python train.py --vocab_size=8192 --attn_scale=0.125 --parallel_block=false --beta1=0.95 --decay_shape="linear" --final_lr_fraction=0.0 --batch_tokens=32768 --z_loss=1e-05
Each number is 500 + 50 x the weight over its row's rms, rounded and kept within 0 to 999. Layers, rows and columns count from 0. Numbers have three digits each. The size before them is the row's rms in percent of the matrix's.

# layer 8 attention output (transposed), 256x160, rms 0.168, rows 134-236, columns 0-39
097:482456532454449564473489538541504536508466483580581452411437471459497573501597467481562460505368528588499560462517469480
106:535499527463502497536511506507575531549550452592520386547492563495515485551452591476413557519490445503468534528528502492
107:482533553508490475589430525553478554436555569511598535566546449452540497548513479406579405474474505529519465551524575517
112:605498553447497432476579497510446415489536445459457493516500508473541568539474496480564502573462526565560510415497441550
113:487504569487606436504545469498493515436536484499639446500534486427488546552414477512441447525605537417409485517416567519
113:611517486457517456424486346482455520467446623531522568474502468479408496552492439534444550526529438568577465549527512522
109:368452476532543541525547460472489505508517505473533506576492435506461478459485511375385420487475510421519510579594407537
104:490608484456495492434461529518485566563573434461555445560522550524514582473490460489380519485577486467506503520483499519
115:507514573486481417492506528513439546448530541454421488434353494540448494465520576572525526451457447440562558476524509574
102:622548511567478495460488451489541477556552453496479476473531447570536543443520506481604455572544464448486410552460555517
110:494461487514484525489577492509484565433464578565447509608602431513469555414553497467501469491537468513365547507550386430
098:516504537493499495471437502461453542494603455465471424557562542466483470539522437464495549474543619425444512601452461500
107:506540600485480556424428421408399469561460541446497512434555487445508501492556515497510348514457541439568379570575584463
113:520506426475470493523506575448516429506472465430473531529512503520498485491578535626424483622511470496509536526425567480
106:470607573506492486530513572470478470561554501412513535487591449522553548566467571573628556480536464549505558482556581541
103:435501527520535515461581459557373528525500563423444523564533475567548444500516470501487501513502537498438533412447529478
098:512582473565608549508489515402575418442501512555478518521489466532489520487473512490474452524450531444511447458618480518
105:480530555378491572499433569486555550457537523554509511464523575520490416529509511462450520427479516481481519478568433495
106:491430500501481423471491424480471449446442392491585579590567512486581525445516546407479478487457525531469499482447511525
107:604469583448457526515496516496565463465492402504547481518565498499551461518537456551410524514438491411461491454491492498
112:498481502473403500516454437530482542595537474512446497485520527480484503589496543566442483533481545453553429523495486507
097:465417519624622497510454515481477558562445551450406396487522428497506522523565532455504474498438507518500494510431414598
101:522519485553502527450456498603494432448376537485516473502468531480488588454488497500530535370492550537476471472478487464
106:577458423521414487471605535506558558513614463499481448455576475549426489448554523499461507536446513493473495481428493546
103:542482484628533645486532526440467480558551452485448542547529569464513436548495487399483507525526399491512518502520525437
107:467470462523560510455446512424474526502478488451423530476492449511421493438476459495441519549504427571479502521515456509
107:510513526495505505504546471516419507386477574508513484576588523549500631513432504512438605462376558627528536464518555471
105:420454458463469470526509543540470498467504528451528482405635556437515535506477471489600510548509520529495469498503544458
108:470576504473557496477457438483532489568436377570508509501427496455558458469522503488496469543500510510495487501553451609
105:474435512502486540536503488514561629571514464564548485544490515451545567513478472485539592487416475473562429557521501559
101:533455540501550491505480501599410510458410448423436513540406490484486531490524480547504530540489463510483486516461454552
109:531446568433505504495425500498488534536468469479484471436464572493531515555470470504425554576472488502504612477449530446
103:634429504604558418448565464527520479558441491496620564486470510436494528541560516454411489519458481573521523474473507437
098:426565499464569500511571443575549548480430466534427512424526487488542497445541544533492493470496578478508502490513504534
102:536505541511453459540524457470475564512514527405520445494513464514567479543515410523415497474494491473493473508582525501
105:513523488487532480432533517470491496502428483535416515448468502536523531425478461488460502473415565605435468488498454455
104:493461573503468549551468506554476504560450477553513502448452569485565368563521506581524537462510425604467548537471501470
106:473480532562460468426490560429446458515513483546550493432468494472421550432483486525492454454522469544408423446554546491
101:569592471502520517508481466503517388467541542500428496480429470443492449567423462443567417508495453447509474488530563541
110:549454532571483576523503472480575449504447512432547518473483472544509481412499553492488508507482480382451518488590480508
108:499662493446460504506479449616386542472486538547486523533454500531450448593502493472425468482554548419459496504399601493
109:502495508522555492528526443542523483474500502585564486439543456447447472478492546533478419455523502459504480479532489556
112:497391565423595453495555549360545484535554493467517501546534449480429471535529547482438517392497530521451506509559479522
113:508460409481408513527565456422499463577487520535558442544514502497559546557642532579507587538498472411557417556500495440
101:411582448529551458466540481550513500561466480470469549441550458500467450528593501606495482555447461550488537476472454551
108:496570427482531495454527547497478530387465340464540424487489484468551426452415499531496530524562455544498504528588448551
108:499409527476497493475570534559524600508565580578493466427488437543438472517437407596616431457448433453501475542500516463
106:521506400555562437532461496469489525513431439518610496577554474545443385595460484478519425439546560444593570491528548499
108:465462481502518479524513526598430500517494487534560526603597533531482450504528608568464534444561467454548472453472526514
108:524541448524527493538425571511434561511460531465566566422556523480498546490498502536539553481485506512551514556485497428
109:478484459464444521517471570506547532466509493528519497493462546477454583443469444491524411456472488562526450502614526473
106:478408463590513484511527458537555435484357496551431633516504487423551579513540551591434525380521445389522506581506494509
104:401532496582472468493559451536509520423416491539524567499518487513554466534563448425467502420574530501488469466511422581
108:476500597461457428545570437551518456438560433557576538494435469447445530514502455553482541498514545571362533521540546450
103:457471463571470484538502505478590504493562429452449404562590525590531480486480579460527468493455533474518463508512489457
099:522619489435373505496495439518457511518509450468531490497514465513532444509526414565566484455510504451498445493468460536
114:473572412534516570443530474517458434548501560461510493548468480471477406435598513518449570442529462522548559471498555476
108:449548596487503534493502508568549450449531580514492423457505463421573521448461446546414553406486469533578442546480453522
096:547404560457551491491509446472557530437567382478500533481555545397430445444476430512472398525480467427494473470479559466
099:421546444424484460545536481531480455509463553514638442555452555504468431526500445600548443505582616557539535488450510494
106:491411509454502498470565472485486508409537459453552490424445502474440504518497541514480504525393504452523578342494507594
097:495512563490524464533443486553520417428496564535513477534479430571510503578435474461445549497495431446558495525460473564
105:475474486514529488477519572507464474441513540458504576473432498404506487459483518575444569428552536467547475494450436520
100:527446421514505439482496541505492559472490403506551488563480505451441522470498486477507544486420455529555415439445485520
095:517425520467552501518487463490457519546582464547573476458533475428522428515441491497480472515463467428535462560580500491
104:448477437430519523455479439446590574488429430493553533515568557495524448457486462466520507530515479477415380544527528374
085:508434426482460494443445511474512478438474548559496566461465524470505533546556481536411450504497496537439499487537437514
102:513516380477525416441485534456548478508462561426410476580417509498518542435423383620541495526552449532418474465509587470
106:498473535505572467447478509535567519581472573516526482590515463498541570465437478369472554517463464471534612502513512469
102:459519549519410603508543563480584430609550467551554534521518454464468485518552519515498469493391467435522467546595416466
101:563535549449572547505521553431479460622496540523508456420483462523540508562492441510509430463556557464516497506530443514
105:527519561522454592533505457481561517505489497462433411533493491513531516477459582469397455532501436525460483520498571539
099:472398545474458416386479576442507504472430419549530581562491492487410574479439581446487419545497506505551452514468429560
104:483570532510559553605571571517487503494473455552461530487495510436479487491570525483484537416489539432602484438480501483
101:526488557592420476502460520436437389530546510448528512535527446569456466475414476494505437512568458421446465475456489458
105:465512518514540535485490392504520521476388495508491546472525469533591517460577481471547526463514447521518483533435508466
099:455555508458560445539525481410455583506456566516570497517551508486546480458510490505522466416507397523487633523481554495
096:512512512563542570434494513530446478537418499459524538496482559555495448536518371492470635513483445327465502479469466422
090:529343525565574479518440493585425436552464450539548513505524491496450493584546402543508488498564477590581515534448403530
091:591412462506585421380581573468493534418470522467450525558531466488459467547525540512440468529544522500528590525419451513
100:436464464568497513438577550536511521506381491523548457473481487438430584441493502536447537570560439438499575505509501539
099:497515498482496446588463500429412546525417520410497498465493485525500496603435443525578487428551587432475450514581494509
091:529385562515552473553467574437543474513492541463462480501570551466504468502521513528486541436488447530494527512487547515
099:393399631505474384543541463471573436517525525537455477532544486542429551539383432614480565483557503451582457507538534504
097:511549549513570513470401464432503437491508489359540554416534466421499539481500500547447480480572524528504586453513617519
102:496528436465489566497575497480342462509438477474570496466560544318460571464529555503558525554472545561544472504512506512
094:524416468509477518540591475470586414496560462470483531482489575473544450543641492480482451478501509573443594531435468474
098:551459427531423499549504467491405562550510410409575497479542486568550491476586532392441457537554435510502466499407490522
102:517515491510476469457472440470438424511486612562386556551521498539500547444512470502426544512520562561524522451532466534
099:475471491475428489508601573513573501450488497577536476448509523493483511542506464547441479583627545420456520533534521479
093:482493415517629459517464514477501399390505504490397478504615479464525463478508618503441540420524470451482461473477442503
092:466498507508523551485514460499559484483546384440434476498483491522586497498497474507510539446552549595454449494619556486
101:469472500448508447535548490487471478543463419463467460484580473602509471490497519489463502514438552539493511531521436455
093:525570547493505521521479476552474461455442413487456393482480487444533582475427563483380431420504499558560440495546538430
092:419418583499508531463427502454574511493488477511499461494496530394500571519440556499576495403517483482491548554470525463
095:492437471589439542379541517589438589526473485595490543401372405520551476414535497583487521457406467539495458584569459512
101:515485481485513405483496499464527534526522417489489585379475544566516487489521491506509535579616496489506510459469516527
091:626507461473554512434575562546474434528448513437499530515491496432470506559504557455486575495507469516483448572470510524
104:489484538448533508478545475428469495488585502513519457557459559424539528540592502568521585403568464531521513595581497485
090:484444485504528517488523466496537482504538624510531474413576484481422608491451574551436505540600577453565488531515553564
103:447468484452501542417534484581472473549582520369451494547619438477465523533485533573429516490451515505503412534421510460
107:462440475492545485444565616469501440489470488509547555457442574501569524442466587540450444460508441503451461583586459501
106:522481463522558503493457474569485474445482522460535437533449580489525418540550573486583500487491508462502471509459438487
# layer 8 attention value, 256x160, rms 0.181, rows 135-237, columns 0-39
106:481517514449474423481527445500504559499620528424476445524538457555434505520551546430477411439457487477481562555428489553
105:460399482491475533464478338506538527572484495514431534466484510474568469487516531601497569569554597500543488465534448408
113:464508428587495544589510581497556500464414612492518399486550483487448519548535553435414493493486463532433434511491514584
115:496462620521505490518555515570575423545492461439451445463402487543379513484417544553455437450491543459508587395518467496
117:524521422522557505556533512490527549463466481464510400466544519512501554499548514543575493538483592530419571470499419422
112:538467495482551439443471452583567581495502492514588587505488490606489477527575487598429651542509533600421508462505550460
107:462499523528545453472473412431470367492504562432518597565468502531468405398386486467458450507363493455556428490498460500
117:480572479482479556547444603493515471472578440564498466610540522494508606517503462366489485521572416511526451471376583479
100:490451427428531471514461468423390506514433516423486476478541551510507544502546423560376501444541396521430589472575441507
107:487512516423534564426419502495469483545485462552543550409471466485450467496484638477473570569507515543514483460484571469
097:588474490445492479523539495479511574441575583513442462443496437389517448468498505433472521399472553512562474456549565488
107:589455381545560442478527448493573549539440533471466489537493561505492526577460492479362399548391512504531492464477479529
110:511598531502500533410434489439560515563543497550589511514530524431538523405436474504538508506505554492527486451535368484
106:569450455429464521501473579514533439509475519499550501491532522471488499417506445513478497481456487433581518448553447466
110:499531579379521501416446492437583431516499410462503504430476528515480557536509433480480544469568408499504560495534545521
096:430434425512423462512469545581546572526433491416524482461517502522520592465501517597437439456446453473448487512466559461
105:468495504553506449515548500499550492530452440488552522495434458503427557423494417529584456500576451468547491515482516432
108:519586442498539420531421480534412475587512571565480371457505484501538436521435509500484531505400455476492561518601456428
102:449507482467482502551511534473436556541474597568536543459437475515485528452501492430559463473482568427490553549421544545
115:543547528513508455548555480503628393475479569421467478492426492466502540472524501497433563490473461589484407542441474501
096:530584541492485412406508481488509543481527447456434453476475515481569579516437509454394521545464492582547598576483525469
097:346602445429473493525596515474544564471547450429414550462421472463541482506570510524551469566523470479546592511528469502
110:383553539566543492540479472403501574522545591564492431471505448472517502449495485557464474520503489476501470386544509533
105:567522482368518517537522518569484435436514518567522450468433493493498470414574519557459497517367446446458501581507459456
109:489504630542404399423539510560492502500597444474485467464507540505526453506557438495491481502498355490534521492485572557
104:478531469494406425447454476508529569566558459535505475492432452487538498565492484521521471545587507460438492527592438517
107:460613555626479472527486437579492485577493479456542486553410556486540436446455492442469517477493516489513458477492479389
105:567365410504499505488500466495488490529554502495556466559534432510410566469512606500553569474518504519583562547595509439
101:574504507543580458482498509491541483365523536566475589442372384514486451477494465439519460519522539513543526504454469544
102:553524409540426537513511478520490444438636538490464497448523597514598556538543494490492534456433502533509456555531548577
108:544475427464493509442574530592478519592507572543491504510428506461511592482416560573488464450481521515476488587436480586
103:472513444566482471560454498567518449590519455490478445472502487492534444497466456520484548592492478450385507461421499641
102:624431466439504487436462535450605561456476547471513517525505457509498522489387519511507482453535526571524479463523510576
106:452480471538464471508547456517466538515453541511484512397497646492460471488352453484489493602475550504479481474496477553
105:442564401550504459487559500467470461497508494590479459542541370455608459437429501536501515513525509528461456475445596550
106:505523393517489526470480445531523562502587495467504505582507471486546625494500460495581457494518535439522445435482382611
105:483555465570488607476471435496545558507549452573500551535553534459579492509493518597520475543546616468547579538467460466
101:513433445529510561602632586362540478481514504464511442538535492483453552517554462557447546532470594577468520529492571421
110:520489531400416524455485497462359532477401541543503551415518586465446504513580549516414485461506551587521503535513493408
109:507476498493440493494515443480436482510555459397397494535580512434395546451444550510607563458488503507500517477588468502
110:509469551587497522490500553472463520469462514426434482502458492506462502603492573539532468634548532487553509547496493524
108:481585531433519474548447468543511512492497524489629515490427494422464561463518485613546421535521471520489525591506438530
114:596566587470531441545537439542540555440426511542466527479562440540483455598463370473522422534510431547506648518520477478
103:502531515545551534490479513471475479454474439581489459374492569406481572484409487403600500532580482500537549535593515516
109:627462512484528477513543458461540499473549505434503501544479523499574471445534486560523450507452458388456456481554509528
109:435489478538604552497457445465535495471564473512503481530463494427546574414607517469456497529523484461535475423529537532
105:559509488460436476509496469405512498566476423573392458431501500461481535495462464571467529484450481560416529474443479547
108:531569578479413502534489464315496422515535505545549420421515540539504444429536462503477444456502498446550486508440495456
110:464472446454474463420519407593450400511440539548448479402445494519543531431550480373613531507484493548516464435563427531
104:474508469432542536470526482523550495523483482542583585495536456513492463679578544490609561516554470450491503528507518471
106:533507554462481546458506529456520535481464588600524438447472532590449473566513501404583485629511523571493487500504596500
104:560416540424505561413351506512462549508543522627393523514476517484436448593526495493504554509481384478560524553524498467
103:589527501501623544441561529576518582498560494531509552437509537534450462524434502513524465426505516378434478511512415468
103:458545543452437546544577450558559418493451522402518572505554428449529400559496443491458558523582545466495504520563560528
100:496551610520562468480520498549502513509515594480424421552522564503423515460524544460549543518477503460499477470471507440
107:426504577479463511430448440569565525463491391473452507474519531543488464441458426497476480506539446483477508548436455539
104:523485563581477428349587479427596454497537483524442443556559440602513491515603515503475444445489505560512476503391470546
105:488493567508506506565474622469493468511472570352564429438453588441429522460492594434436445467491524528470446453512464545
100:476546573556513571436483507526526514488512427500503491492541499507538470556528450562564539491618440456487517484577424486
102:573486496565497505447382600521484380544489595529532512523484510524528478549531516512478517466413383467513424456483520527
099:589404546486483449495477467564575467463537415519494504521514453508506489434475505432539512526592468592578517534494574519
102:534529464463485456416501577606482493459530474490505520507452517568520474471522429487519305446542423474558550482502511467
104:436497520516481491540421499589583465471520502573602518478452575531560535591533519509525503522503513453410560449458463579
097:526583500448569441452555519583494522498482573552484437486438462446503569494491505555514450449432493526439469535510427478
103:466461500464524494477556537514619530471410460379565423477459477501519551434458521587501548470584557469547576421545550560
088:526456518528443584533547531539547594523518532498511527498544420485566587543493531484523541577441590441560481445510424517
103:400529491407496572432451511573497480455532528515563436603493532455532482554566545542594477494443573486498581484557477424
109:507499497517538518534512588523547518488539564565528350570504419565506453427442557548412538484485441516411560512390512547
105:500481533550542481539447483499477563477516605560479524477513504508480437501430493508594452580487478457482484513477522502
102:554530546559557488424552472516480593509502562537469486564478579578554591519501583504493436508477504504503555488501543494
104:418440415534561408530446496438500495559583518356527459586486457547484469521552517534485492475445469552408543540512565522
106:519549447448454450584508519492443470441508551456598503427565528541476477479431546508514519580486476466599436507521492537
105:615434527377445514451510449382490435391472548464565477543442504514520544463424452564509561446469514494484447465509483443
105:437516633517472443479465545555494437460524394439428438520532551517429456430476461537447461472509482544544495516457495398
107:561466535469521472520487527545538433514571491530455487478449484537451520477516508531487618514488458533522531436539473540
102:524458496450522417430506548509522452585519478529517555416517521473404553522409615508486500537499538494460518541555411463
095:527499551419660512436456475463526556460517458514517492543459518516455548514493579470484428482483494437563490464458557482
088:483498423556485570550556417500464487513422521539463506375519446515479601508502479472419510494552414385501536548574409540
094:504506452556385574511509574618487387525428506484548466496494483503480472477427522459447519545410451533513520449507484467
106:551535550501418502529528529557635520414507517537561469529515504629435388499423562529519500522415538526497505476510538659
099:440508483411527515487572507494498448448528487540408547519500620486519569453559508552523484554551499489507446492476494549
091:499447429502521544467455473507481422442507583531528501438519444550500497518560536490562520569545479571533521463437543442
106:513444610469487491470458507468579467442430403470518502456493481560458438557489449449418402606525430525556559537442511541
096:365531547483472496490581512474521503602529528537484479594471554470454497515505491553561490456553396505535426444516388539
102:463621512524482482507562486565599520499597577588495539366576545497539512495521467502418527466459425372458442476527502457
101:421441481610513525481436444553367568511444460490468489469504501506477508505567498481598526520492507436431495435574419504
103:424506492451498524590473498487498447558440486560511462446493582486427503502453427461482526453474428430512515540406524462
102:556455479461590547498500482383561455544455522592530434480500435593585513515536443489578584490507508524448498483553469474
103:546576570592511569530535495438525506509454508453401529532536562537472475497489524558534445501463521477484495383534499497
096:526472459490460463492508409406431551620508552512529509478456530476482431502507449436511481541487486545491550449466526527
097:520361534587608558554568570468507514530562528488368558515522520545528524539515463469484504547533531561479439496505609554
102:539537485481493384422471504533435560541487474474540532388471484496545495520559461510517497531490546486486543529471571548
098:464531461479531389503518458367551450479502522381453474543537519549539434529542540517553539476420553559573491467504515574
095:535414636499544374528555518454582491546546574537451534535492496558523478468394585440521481557523510567476528505446443522
098:517439403556525560593623509588485444469547470484533633489528439568528546505514522511496387533502520379448500502433591472
095:443440558535418550495486481520420447488440461523483499475467481463389582458494453449490564401516411503488531502600541515
092:442469569551498534645575546531506532501518568449462408487563535450452427414525408404538471528500572493496524449576516483
099:435426577460406402585590549536544542490590509492553497571593485471480476476599496509560476513502500474488390501513485496
089:481517494568494435520428491463527454574422479522559516503440456482473599478511495588392512503462519472478467441513428534
103:479578601444422499531499528536548448460509538446525513537480515434485514494549393465484484355532408592469544490507515501
110:536449472482486575471495583552454563532506481461489527495575477538525490473488509472583445526505447544512527554489522502
110:446499477534409440579505454573408546534567465459440552533469420472508513505509487488457501457541503496487450546533551521
095:450570465568563552490423551477513466522519583509554480537481533486571513441469477469550462519455572472482443532503536477
# layer 8 attention query, 256x160, rms 0.138, rows 192-255, columns 0-39
085:522503541467428543560407518463399469392593506512551480546543574517464423473563487522474567489512486433511460557538445476
077:484485630484497551458512448456554511514431467546426459442548425519558533460547516495509469542624513564425594447435420486
073:530534651586491458503531518489526480407539524598490502494512569532451618557459528496467471508453502447419459452553475542
086:472549535596478433559501518446526477504472560527463524441429555576383573497494549523511496501544527461473515474521531500
074:444513560500442463470488558492608453514558532555460542530549585476463440566491458547503573498522490412478468472570511474
083:540465512464531573513504402484483526463537415490483438526485449487553523478481495516513548513545489506537511547491572423
075:397533548535434498544543491507564415416534558492491481506492542575451483492586416579472446508500543419492447548561465586
080:531522453414429571503498373553395479467576476429464502533530517506508529437418492439466579504555497504530480577434528422
085:452464531583396464505454613436508383459553564521485518503539525495521456599515494509479521516532534419435496460576469536
076:452629531473494516491463438464516484475460502531463476484578478486461536547609510509474498465462486362586485569563589506
074:522493531516488507505435523468584454458538485430491407551445501556475417523444526444523448455546540421423553465610502487
087:422497553535468494492386530502566474559569599483552523509520534479510477526489499576412496512462544486445582418537494582
084:520497479567479533461429601414489502388498542447525470484464456425447470431553476484510419525514473546418487482560437529
079:451484593586565429507441621480534402471547496557481565455454468452497520504576523541532470453541468548550552470619418563
077:520535484477547512495518447437456491492480583525468474416477448544455458574572457542511551541456400449562448530404463487
084:634527548510469508513542511601477437581436415579482518475553441466501519533482509426506457597558548505532464417468593441
085:547491389446501515460505468479462623515474445466487481464468542490454529417548498429546544490411490484541455593373559376
085:496465533526573454520450574433537502513521551545493539496474473523537479518460504458545501551539471534450456487502501553
087:483521517522575538514513475483529419531679428481444492427500477503579549495505459465558478494542504393459484481450532482
089:497531499392441439508576495504544495537458498626539439590569509593498439549536500484451511493482541448530470579496500507
087:478556535480506416483468525465499574545523498461508454466456532524507529500463444504504410541529610591446511481587475516
102:433552524440455507460500520477553414492436587529529495648465539460441549521529471608483468493552491575487585435490421553
073:470527436365520479535487495484419512467427394394487492585544559503547456451537585427574499544538487492509467537445562438
100:544546567546551449428423631483565428436565524517466542459555467501498554476544501506505459546489526501510438499514394567
082:556588513558422508508455448548381513594566474398492454424552524470566576473568448530518470471423391592599520466524449425
096:513495504588497500498398517484592435493547579497463562462481442463502506505524420441493475454478486428441466419555536526
079:424570452548580483490530519535431561493386554442445483434508524525478486489494523473492427440543466556483617528537527479
103:490536476462555520591510433541528438500515536465451503506447545549487572507568409475562529498426472448517532451440556412
096:472408473428586592444481541463588541470435425478465516452555469479544484599557595420496490488472592536584547527517482512
093:485508474468466552509395550497458531421498517581492519574516460454480524535537354460532438504501513430499480489493452563
092:528507409520563599512433558484482500525451575485475463469483467461470524467468584474464575451455495561489527558515461459
098:471449434537521338476429577488514556575414484554506555568476525530536471444534530482497551514519463484513587527531583510
092:531514523489538388456536470517368479493627559580491565558474553489525479544453478523454576466483536428508519579471492488
114:552503562547485420464394522489476565435545583518405593448560514443464493448452527524555506528482523527424479507509516589
111:574507483485590548491385517491528433535493517537463479547410516559437488514546467597484478446483506495472543580403462505
096:525502511552586528508598478451606517452583507426476500432546532548374559505461450465476561559494469489492533514507497506
119:516520451494493474425429502518528584608491482425534497575412498536441513511475428435479581533477538455464527543500540489
109:496499554532482433473410601498515536539428564466533539532528484474507493511526486471432378556543513492475446514508519563
118:525522503457499501514571418458515471511501533539498487466584569482567381444612420562580499516519541441537548479524524513
105:534455491603580453461489447468531506558503460473599431480507514445445530529534578527520447437478470445555591540451569543
115:504482438451601455468557506557509508546511574461532459422595485443531496481451584514474478439556495543530554506501531415
117:462491466489502437484430463469470495498446580506518432458536530646487626524532422457428522512487455472462545546467505487
114:404557487415613474454536564457493567477560468459562510512526383454504533580468468399429519504497469534534388578494411531
124:535411494518515463491535508521478486531482570479512458549510473471506429578519413437523483476472554530544543529483519449
118:499492498475504490572452478467460464586487369513460453494545494467471418518484439480549382491486461549547487521497501462
121:564590463523491460518483540591560524456428477430565495462550420521472546441497468543487542506522479349496472613449388431
109:471518466468494508521490554514424526508465508459397417516448516532451538473455530508565404425473526553518515480433526513
113:538421559455599530425551449492490555514587524476420521407627469536561559442543480498541553553556454461545499583472523555
125:487463507509541507476526451550551514393468582496532503367490571603528456504632468426453375515578491549429448510491455518
113:484432480492590517598449414510538553589463466502522480487525467463516511460480481509574588474444490588493538509479607627
113:553484494488536567521517476494381451430527540515583544450483541539443472576424507535532495468459510435558557484406439575
116:453469494565503541520494573515470543546529521480508523540585491603371482409417444535424555530507510477502414586509525554
108:568496534526496441403583551587563540414559412598519466501465530446515536460481500494469514566600454482526480552459554455
115:540520520549578454473417427530535495446558516464498526496534563485443523494574476407527476447499523481475447544552588428
117:472390531440445481543544631481455513543470511487468515504560493537489462491466575503465472548463545569519448556638466457
127:475561499509518481504444549504479529538580524602528491540434583487523537507478499496523472483517572548515513502518510556
118:473523486589527595509457522547422508544448503546526593527402439538481474515488595463472503560417502483407527558446481384
122:497514559498524520592517496459534550520520464483452464488435485476516505479434438561530522453479445410608443490507491525
120:553506459463558452478500465553497509499577496547426403502563456532428515499513495458457517566449470470525487364582493497
112:515501459439473508453582481521590500556547483548497540505462606455456569468447471481549460514442501529493432468522419574
113:490478464425535480517475530549480608411407565507530483474487509517586434432543481438596597433593490437511470340558548531
122:540483455528484522434502410495530490434505478472537600428494545577547522458499437437537408467545484481562597578511554518
128:507564563396506460624495576547500547522399467508420561519529471469501578535449443492501507470442459575540477530455374484
117:600494468603500511495491468527552568509517591495455483515460503426481462505531459521371596595482572472535467441490572488
# layer 8 attention key, 256x160, rms 0.142, rows 192-255, columns 0-39
089:495447443554519507500386538463469520550474494462539522473431473517496434483485485503493427443435536267560492440466620494
069:463515501554500407403446490581441567513447482510443520566458546528484655529479488511569478498484393393563479462511428526
066:549550561471464524621488525522521508498472543529490481548451530475512479430517360568518596513498560514491612478528450401
093:523449524419381514497429565569552534541499477545508519530464545528506396535480466466435455431401507514577505501599502475
079:461587523584395453523473583459456550545393519499509514501444504622574507480490513423535498506467438420532530427511551539
070:490546536475465399364590575551476550535368451444482487524577558479464522610528442538537500532597543504465492454530374601
072:544572553563428464484414538480529473558391450572479525554524508507493462410478633438530526553421454434555562456463491493
074:430543499522526372551487536426576472537442487477518498539473578526497535506533472550591440444511530434526545483593557508
083:555456527521478546462470580563501554529411443522484502503536434522585564538473458531535468454487505427589511553524493527
068:576433587580459579448542575546540484545527493539507551456469543483590538506506537594519489595531504562444547506408475591
075:579555470565477467514405461509433531541465525587518561496382473589599542511486483521559543511472539553554467502547531428
074:554536598530428540478593483590495526464419487509431500533492478496519507604503609527519521479553473388525489503462500463
078:474419442561476483537432407500522553524496516620584550569420496514537451493513518550424524425383541440529490533565506484
075:546486461513467547542468486483476589489463482419574538476553545560561495493499503504529544596461560478454540553595526532
087:549504417512560561519412518533448545454508517462527440464446540481565467438517468456372524422447449427491528532597454499
084:500493491389528557472496480467474514512432481516592581477534473554590555476480483504504444549553454545472605459516450489
079:515473449500518553532607494500462483467514439496558411586567518479465501529452427557456493451567486514422561405563453476
086:490438505474481427515491495444410520556548439560583467438514498545471472489515497524523472576425530460548498500545555425
075:444530460525533486469469419473546538559489549548515441445452546475583533449518540494468438494479523478517473578519507497
100:500570538487424605504453608457487535559577453532483529493453526433495486473479427535462528346488507543566461449512475507
087:450571455460513543509576462544476607545511507471560476510521509548441424536537636490557533574433440641550503547482476525
100:496475514519434477497530560551562421468550481490501435433476555523540442581510433423454539487521559474525425483505518507
072:483404580622471433512492488477598536614492533510571506425440539500543505438483444629496530523558489480514515514620514441
084:494488545448558360569526464509457572558446421544496492528468555477530464477379505522475497597499533429546516514398528505
086:433390566493536496583456472551472520584404453545516504501550440581478557503524481515509343577511536463502466527537528494
091:481502493553546454458492482520465484556493491509522544461587491501502533612533568472601455542477489485503512488492545496
075:590450389391539515498473470441454543518570532488564463366504523486457474379495536493495496458478441577574505498340478529
090:477407445503437443445590549465501403507497482481479594533487490492425498450523457562587433423504569613524534432503483537
093:565503428524558403550507435501527467456545549403491470581413579493549570438496444420577416530519493417473617469505519507
098:457515532476431458440609434570610462552481501563487459554552559468481493581526477583509517631530533505548492475508546465
088:476495467452506445533494461441493438440477528515461588479526584524541439540460494360500471392461508511429464465461542502
094:558426408422475480565416578522549421494504504479494536613435421550384555532497456490511445575494557547580521508509511526
095:492496505576485439565558503554590421587448483511574422538474515569516522554581481483520408482489502453507522439507498492
108:468528555517553403540473476529502496468442415453437498498573413509581476494540484505455404536506413435477508493530611418
115:537474502491507564537465464491528454460480489463522521565503463456570459486544459492536520590493499607569540555448564457
099:541479494548500547589471541503597416457499477444539419621425551601440558536582527515436536446496497480567526570416511451
109:502485443475517413583429423547473546520482517453476473585478517482545460531470582426493539480472464576474414497402496519
104:389520547455444553531494441457569520493419434404440530528546494585508528496474505436481556432499485473470412405498464500
110:465501525546496528536440457486594566530441557583523550598483514471541493586508493463494482509486593476550442517482486503
108:485448485498504628452539396529484548520569534531553502507551547492607516508513562483447416577542518560567635476544557517
106:620460487512449519430544545550482508565626539569493473601488389474611414504513530457472473574536480569558513494495525448
118:445507506536486423455445527460459468443448462575517547465462547524533579408487558466527519548381488467519501505605512460
115:516530475433500523589558481456534485383421522406503510489467501412540557447554502394496525586536461524518462525420477543
120:559427484457425410470534514521491528520477485437494518459494398488487495544535483479539486513564424512568498461554478542
117:589475511480552427514410469425402436566475592503535461621437506506572385546486575546509455476528497508480507558540545514
111:517561495506528493529477507600465581484459554467528484459541515424454476448538562431479436446532470445440579477381466468
110:453492527424556577468507579422390445548538495442479420513490532535455509495439464434527479429500495474505468503497520509
113:542491472518541625548496562516554526416490480476508579449564450471533551510444521549465454521458529562540445518523495475
124:544502514543561514463516476440436455461533616479531490465491587550408461493593479494440517469555590540496555491519425506
108:514444496510624487484461509431508515451507539558498500444469500591491554482484509508438517573520562483470552489576557522
111:515483487453521426495549446514484407500561494435508505552481604567443567496501615518447513495424504469570529504482455541
117:515512587433540511517490498491523578493514555390469535461522529515373574389427468521395489512503523542445471495546513496
115:447577492567550537517505463535530524574536392472424488538459501562479531573459515519565477498525444474544425477506490557
124:458469519548522554493421448554501475429465487401545541463530556535458496550469482471468550486465436464550468629506550482
113:501493501517435501502514491494493537516446550524461495488481472476481483594408490557509443439483505518475458540582449427
128:506416486497478481508418501452515565591509426535497458583435477546567535527473504555515463467413524476535489520579507487
118:508482485469488549541395494482487577559394403499462523555436538511486519482485505482508587507436412444504495618518459521
122:490482514575436608487545508508538488502558376557497415486491523450469538511413450575533505464534488484552381477444444461
116:500454481494553506510539544532543396450474550593461529505450419528447536523496565498471547505452552532475458434607559543
113:517485477561541543525400496419590485524499473533474562541526452401451486559508476541453542478463558472521515376538431484
116:518415440463535488485523550573541528401484565532533429493506522473537409470496508534573554441517524467495431403559520535
126:439432446571394590460461456524476523337582547460555510470486552522448419481544571461492481466507522534484495571483518513
132:488463501536507512593499627493454505513443497483435489638429435447403526571488456533484489515463528533584570513521443455
121:498515575473424503514413503517496553553449500547414634463454444527489488623527546548400551531469513385501550463382503558